From a checkpoint of a small transformer trained on Wikipedia: 154M tokens.
Each number is 128 + 24 x the weight over its row's rms, rounded and kept within 0 to 255. Layers, rows and columns count from 0. Numbers have three digits each. The size before them is the row's rms in percent of the matrix's.

# layer 2 MLP up, 512x128, rms 0.146, rows 219-244, columns 0-127
047:162124129168164132138107104101163123127104103142148174156151095154138133131109137120104102125111145108140116131113116104125157144083143136114134115120139161111166136140138163093148123121126104101135136117141098108148099168096129148089129107155167144125093146129166150129116150152107176123144196122088156165151119086092176101156127133138141137130163130115139087090159134150139145183121
054:148130177131148134136127092141151085117086138156113133119118096143166144156102135146098120125139150133163139103136091120143115148093118138150110159083160132089171104101177151108104129094108120089117113152147075107171105117145164158120137124112123101091121146137134102125150109164102135145140152165163096161126129146069124150115098135133116149142153151145113122135134131181107136163111
126:154118172125151145140127155118137103132112102127137144069110153125148149083117136081128129132161097134115132112145102080091166127102137111151112104101096183107114113101186154174081104147163131145119147149121113126141154110099176127146128154117133131113122126133126161164155127181109124170144120132120087134122132090118137155130131086112136101113159143109152152090133156154111149134115
043:163128132144166173122140088130146138122089100157119099136142114121154146131136121096099088146127173110136133112098101098164138134088132175147120142128122150118179121096138151125147148107111126139137137178113127131109146114161156160076100157154164095098094132144140154136136146142109147123139155105133104175163110107091110150149091116096137136090119147131151108106090102125082103152150
047:127160144116165168135110130120145097148095086146135157107093144131140142157126132115085114120156121129147104125135125083174156103090157151155143126097145143155151114092167129132171129129168113117169141108121120128132144155151109130129117124108156107096090141155152122139123144138130138147128127186095148180153108109084147112157112140096131145088176168131123119112130132181108177160134
047:116131169106141188107140083116124111170066100153132131087141102106126093138093079115077122153122167131166141096131136082129157111116110135105138126115103130107150113119152130122119118126142078112122134137151097123126126114163154148091131125131125117091100148125112141123128131133110185122160148167111143146153142156112178088131102115133094174099156128109156099111132113153144147134120
151:083136125128121151149122122140131139106073148131126124135119124094109142103091115114144102140173118078148171130132140114137167140137131128137136153135081152083117123113154144140085106112134071104117162118160153125152131103172100158106130152149129102152127172149110151125082166157085123130149135176154110173157100140137167109152169122144123138152109124114115137140148186130149109140117
123:136103135115159152080151147142153099139101073115100171150138158157102116130096137116107149127141129094174135088149118108151135089107137119129124095087126149155133153111114137150103122109166138133137125134169111146122124154105146180148077164143113130117089163118141104163165113118078114162141176129097148124116151104120156120151123147103095107099176132161123105122140119150144120130144
043:172127131156139147111137126143137086110087138120114135109115114123137117142129098097113092123139123088111129103097096102144168094089080163145154140099152141088154129100134120121146091139125084142138097142139089154147106127139124152132108095142171134117133129110105136152120133131083127159140145167097125178122131149129131103163101154116137112082152136130140064121102139135079189132153
154:118126131135149135147181163159107126147142118167112149122149107148154125125169116104124117096137131127113095081114107116121131140123087139135140104107134120138142134104173120130105143150137112123154172163155096160126139137070130138151131119117107138130124173077162120157126132117134120126137128132146105152117057087099154083151140145131148069093171138120104082139106126153142115187139
061:109136146137138122136108098119169138142111104146104134083108102138140156098098126124105086085147156080125128121154081118144134116113101151152115143113131160091168107100167171095128101098133091100144137129155125093151107143177120156121114157129148139104116126122105167134115159125129143160147171170115140168129103104096175118138082111121115133104136158142160107132125122144141161180119
041:129148130119129156128130117122148092150110088152126138133139123090139107103098114114126095098141150082109150114128085118161112117060115147097149124147125169132121141116135187124138150116142056074158126134117092146150104092131124163093122107128149148107106129146114121140142177112088136135158116157066141156118127108107137138149151119086120144120178130138133097115158119150112149144148
041:121154132134155111103110117102151138111123142157106126141139126115117073115145077139098109108139159158106092116126080083100152123093106163161147122107107152096148140128171142127121142107099098095129167151161099145165109136131109136134150119158122118118117113100108159150116141143085139124137172164150155157128137136089117103110145149139100130122132194145174142081143127185140123127118
065:130156141130178162129142109125158119156100094133124133135111121133132145141137095071111077156128125110173118077173072106160149111119137154140138154085134157093149111134130145120125127112151113085155126144161122133130090157165147160069144130128144159120090106120101129118120134142119157156150164142097137163144102090109150125133095162101117141145150147133121118154095136175111122132143
125:135111125149126117146128148113120139132129121151111100115049123134117136140116126158116139085150117143114150131146129083151127114129148147151114121075111145116140095074116123091142138112125136102161103179124123097130092131157098148148096160115146146143053159098135094117104114161093167165180130125152145137165143101123139098154124080142089141143131159133126125121080117128146123133110
123:144122122125125132150168141109110130126132118133094161063123089128171154111131130125107117122154148131130141094157142095117134149126134148165141108071109121111117164082142143139105114140147126117174118124131092109139124111106141128146114154097139143150115185090155147144133143113089176137165147169122169136107162121111126115169136121149102137106129157107132086127082167147101171179112
103:123095143159170146155105119145114152111111129109136117137073152119117134111105149126110100090163179131158162090139122116111136125139131119117151146072139123097173099102126126076128106146122118136137133136162120128117098160126090162147093155133118168107112122124112101110179158133070159149138171116123129136144151132151137104141069090107108137148147139159091133147133079131106118121113
139:100110133152139173117111085156146153138114095150132133124078122099127124114093127145118127128122138140094141157093133121140151103145122184157127108114180192118152140116136108107148142072152121106131098159124104102151097136147114141143110116118132169065144154105098106132130156160137138121120171126109122128111111110091136141154093148123116127153180133111115109157150144095116164181124
129:096105136119135110140174134105124131168129131144097144121129144143121135122134117105080110127116175078107115084110096098134137159128129122098153153077112126155124163132132122105102157139158132134141148121154128121107099117132126099152115156100136159133129169142119183163162110122108128154198124107118130136112119084153121158110092089108075097139142180129099126143116138150111165153163
140:143125179125130131119087149110138133163131114164138144109130134144154122154132128076097114102167123088151144094184122102111088123118142167139103133138127164104140123116142179126098076118128114090117135160112151134176127117139147128110112136113176154111131140148129146140119106126129133161113137116112089129170159149142149105136163101161094139142121172112156148107080163110087156105162
043:124134147127149178144129070118155130136117134169105123122089075113147127102140095061121116121117149114155142104126139084163155121091098132133146105129108104089147122111150124121112092129134111124130132112168141158172117142134135151092102137125152116125101172153146121148120121163097120150172144161129130139135115128092134144154081133119129165105154172162121109138095163150091169152146
058:128140164115139170113142121149136104152082121154120129095115104108113146140106098074089090125150158118157109127137105081137165110108107138118132125098129133079131117168156159163105108127172084124136154121137081132132120104107154132110148116122148119110090141120125154146181130176100133154158153145130139150116131132114188140137115161109093113132153175147160078138139117143103131142147
135:139097170152143164108118105122152132127124125130163101117076098108135113125101142097113114127144136144131141108117119137147165107111150120179138097121134127139166108143110105103107135093099118110148119149167091100152069176125131165084094152116132105073116168112119125139159150144078131150175145143127123122140160115125123116178090131079116122092131126149103106158163129150141140118113
122:137116154156134108119150118121201139156069141131138125126137157098118087160134124066129098151136131148127116134131084103129138117123121108104120138127166127114105158142121127146162135116138141110093106151097099152113157132144101128103161132148112110156121105157104102109110140144088125186170149160133114115149114114138143135123120166105058142099157143096130088110154164137123142122180
042:103122161140150164114125132160128129143070082104116138132149118131170139140142098074097122153119176097125133079144103106128148108128136131098150130116147140105119119129166148115105098120138122152124137151127114145142117163158140107152119109138183143086100150098169121131128169179117141105130145136126107171135124118131126147184088122122099177105134136145122097101112100156096149161088
044:145111139132157148106117091107122114135097124128098130119128137114151128169131102112111065129167151124105152110115109109160170095120108153123108158128120155112130111118154153111122097150101119126128113120102083125150149148125131149110145144125142111086096121104128119126126134150140170162157144143091150180163154127117169140159133129122133150105162151163167091143130133205136166193157
# layer 2 MLP down (transposed), 512x128, rms 0.127, rows 219-243, columns 0-127
036:123150102087096127079164172131145107100127144122137140161132137122083123087152145116106177127123124179116155158107142123111111137173140108136101117127103157153161115129079101186140161120125148156123092124131159142102160127126086097107117127112126172149150116113132130109100105147169106112134113121154092126131097154157120126149094188128138092119106110146121148131104143168147113117119
037:105131097115131105138139129128082155117154152090123199163164139149080156121143136118124156136124066130160135119166119106128112068147152133132154150140110117143140109103124142123119149146112133122068090092109136124156154127103116089121121129159078158166127124107141118147109105143161145122156093136127147131119149095094097135110184111126149088162143100115123108131116105103123109146120
134:119137129129131104108134165125139146145097119117165130133108158088105147134164141106117195116121126127152087158115127137117144139108114113112109096126124116132151141122113114159168089174144166169131123101155169128115101104085111087152167129078131135132175102119152177126120161117135127097100156111109148084138117110164167119121120115159118133130113153130126158156105124088116125061120
017:138117125145086119143151141114108159111139146091123119161107135095130114118096178152139149081109123187113150187093134112091071154130122122125129100135102131147162120154109113142099109075117167122149095158139156173114155106087130124118166144118109117148138140136139140114142134157150116155124165125128130091117093128144166117123150138114155179111162138106081134149107123124145108112093
031:082114123112098102150114186152115169110134170148108141105174101120123120143146156139155150154125113141126108110117152164137107131145126111143169108131133060097130162087094105151152129130129189167093135127119144104111166125128152119137156152124109115146110120135116112060091136114138122133144136085149136080114123107160141125122132129140113123127152150137103116125181128127162087134096
037:128126176141108096086157177119152100115116140102076134126123142151120167105118162148107122168164091177136150158113124144090135088122124101162141087141125120176102154150121128144166103112141159164165121146125121146140136103134112112120101131171102154148106125124169117147127093090144154133123092116107106105108134114145158117114143170143148114110128098141118113123111115098186126099144
151:107127135141140138135169117096154167076169132104172124148111164122098142142106149168075124168098171138092136099153165132097127167136110157114123138151097145147104085119102117108165120134143091125123143153103149150152137127137109141052082120152110139124110127158133163087136146104120133114135128151133117149145107131105129115155117132131125145133084124117129137146095059114118134134131
126:135113139117106124156134156112093157174113141114108157121108082133095131133107118116169139126144119151134136088162136153125122088168130116170116130130098118143093149116103166112117113158110173106149128147080166089170173132124132134067132131108141101115126157167139152144094140114119132152113110132141135086106135122114174131127175130131116111117123115063143147124095165094131107160155
030:105104173116102148126086130142144097131149118102111136115130123163141162113156111142139145153119161080165079169113156190160136125104101098145137120125131109175113140104116123117146120123127148111151157118154111119101161130108137138088112106109128149073125078124143143151111096125149065123088115110120159090145121161143120118150121170140124149121153159130127174138148102150159105147119
150:102117105107138096104098113149138116109137109149157108167167141109130112084164128122140139141109170102123112104146163116116140103176135114111106141120135157114149118129084104172104139108184156134129155149093155128095146151135137129160140131112139102072192142102128127120121122115124126150142119168142151159157132157142154148126138083118118147126093149076075143097118140133121081128158
054:109155143099070117125144056106089110134118136145148171131120107110111109125166150139114154103109154131108136118117105095116138147137131133136164126157111135141143127125116151156131145107142139102132135189128104192166144109107140078102134182107100146112144147111127108110095150092159105124146123160139092116117109109157165113096122112118144132130094152121184139101122127142124079114160
025:151106131132100132094139145126126113164184136161144093119130115132113160166143140127113140123146151127160092088106135181103137140108140103162115185067111107101141093158089125130114172121126128088130122111117083124127086179077146118134109124140103128152098119139104151142124127139106070154139165122150156132127143121127109149133108122131094124116134119139081145170128121097152164120137
026:127126095136130115125138118151156130150160135141137115114159134125154119114155219099156180139124119091123106111112170144127139173120083108117106144124097139144085130148094122121095143100148124107136136082134135107127141135069140103123139105113145101128142112170104138111096147136150111118096121133112148143132105157157056111136130135159083104086098091112116150122153145103140140128151
063:085144121110071112119131091135103145116168138068147116147122119103087163114143111150145159144141090120115126155136148151147119136143102136152155148129146083136121113142115124107131164114124114114111120064100145130129166137140110094112096108133108096125131120128096132109142139124174160092115061145148110152181068108128128143120155141172149089129157113118143138124118118108151149155114
134:138125122110152126115168160109095125139121114114156159163124148112124140117133148146116111101122133142129173074138108087142123128145133109140150095119154144117126125147165146120110109139083122145109122107173150124135117123102124149144151111108087149171111080087142132154132087157143150121136091104136116129133140166119124103113171149173173147085151098121074143096135108094139144157056
115:125159085130122153113170139139147138170114120082159152120103128082131109151137154142134096195162101158141132117131146095138097117129122145133160137105153075129140197111114144150116113103100177140120083110124124138152092140113087102124136104128105107096121137110136122108137140120138074145135135127124161111101129094117155117139137132088136132133182147115125148140134145074150089140139
119:119112108114162132123172110138155098169137130135122154141159107087116139101111135123139164112101132151151112167089171109160108142068150119161164115193139155130128124142134160122154121091104148096111102067122117109107115128159092128122121135112114143085119115119143151159140086133163098128090102116111108116126096152148115135105097140161100129184115133127136145115172113144134151137139
136:145101107127169091179139181176092135146154108147135127146168088079129123085149109087127144096126154131149127158068161124098113156108165087132135135154120094130108147139107153104137150131119148105130154101090111131119107150107129117187117110138129140171140131123122139107130112162121092114112111134138127121117135133167123165114112122117087106139181136108102117134140145095129123101161
130:119121125172144159174114167123119148124184126114137132137122135101102125135151127154173137109098096106132159129118156189139139128099156119121132107167112153125102106150157125134143107131136141097113132105167157122147119163110102176099182098142136089125147074105080117110108129150141133099096110115140102118127095139138144115107131098124172137111087122099164133069136138126146110163126
133:134134097135069133125149094095147138132135099108114140145186091101109144143152127130106159094137135121122160111154101129095116089099137136140128091116112131108143141134125079167151090155152134096163112161119146184117132154090119105157148125097102168146132129124117128112111139150180122131099147186115145129088156129146141132098119106170094107158122103097128139121170118143107103139139
030:149151114150174101143075115117159106134107151109112145120139125160173128137100123112147132138106136099152116117157070124136105125093136147107112160131152131095110117103125194129111116126093144099110161127109139127133132094127127091138143099128125159137159131105164152149158153155122094156146119122118116114108143062126096168114139081071124121169138153094138148106091098140142151139132
057:108158149173136123128147096131103143157154124152138134131108130076121096091169103140179092114074093140104158108150122112129111157159122157126124163150109126159079147099126129149145164138123125119114175110108149088129134088157087105100162111102159141100130136143162138078121162106134131150114117107130127111143123128127161131159112126090121119137102143080150148094101135139122120152165
134:109102110126152106078137116154108138145146098112127119146163121132115081151160113131130147159129127128162121118152175217128095088122129105108126118161168147136106149127112103178118132124112128125091113058141190142131120144083151126162101152114124124124131099151098147112105135075143119101110099133124108099166143160141097148117134135116123097128135113136143114117140124127160118137161
133:133119113128117161117128139132123104127145132125151091143164138148126127121129091120114103104103128116141103102101114195148120143142136097087140133158104121159112133127173146122111164153114169164112152133181191131124109107127134092090125141120149095106183137129110095140136127131142099118102080099124073053123136111169177135132114135122110104175102137130127143148113112137140145119138
027:144173081126129110163103143136129174151153094078113122104132166133128117130129155132137136115095107093134148115113119148164098079116095140120089117140160126162131129159105151133118128114101184150141130107134154168106156150124144142102135118126109101174126110154142150140089139136123117129109084122175131072147133097138121129123179141141083073127133133114133157114115127092103112083136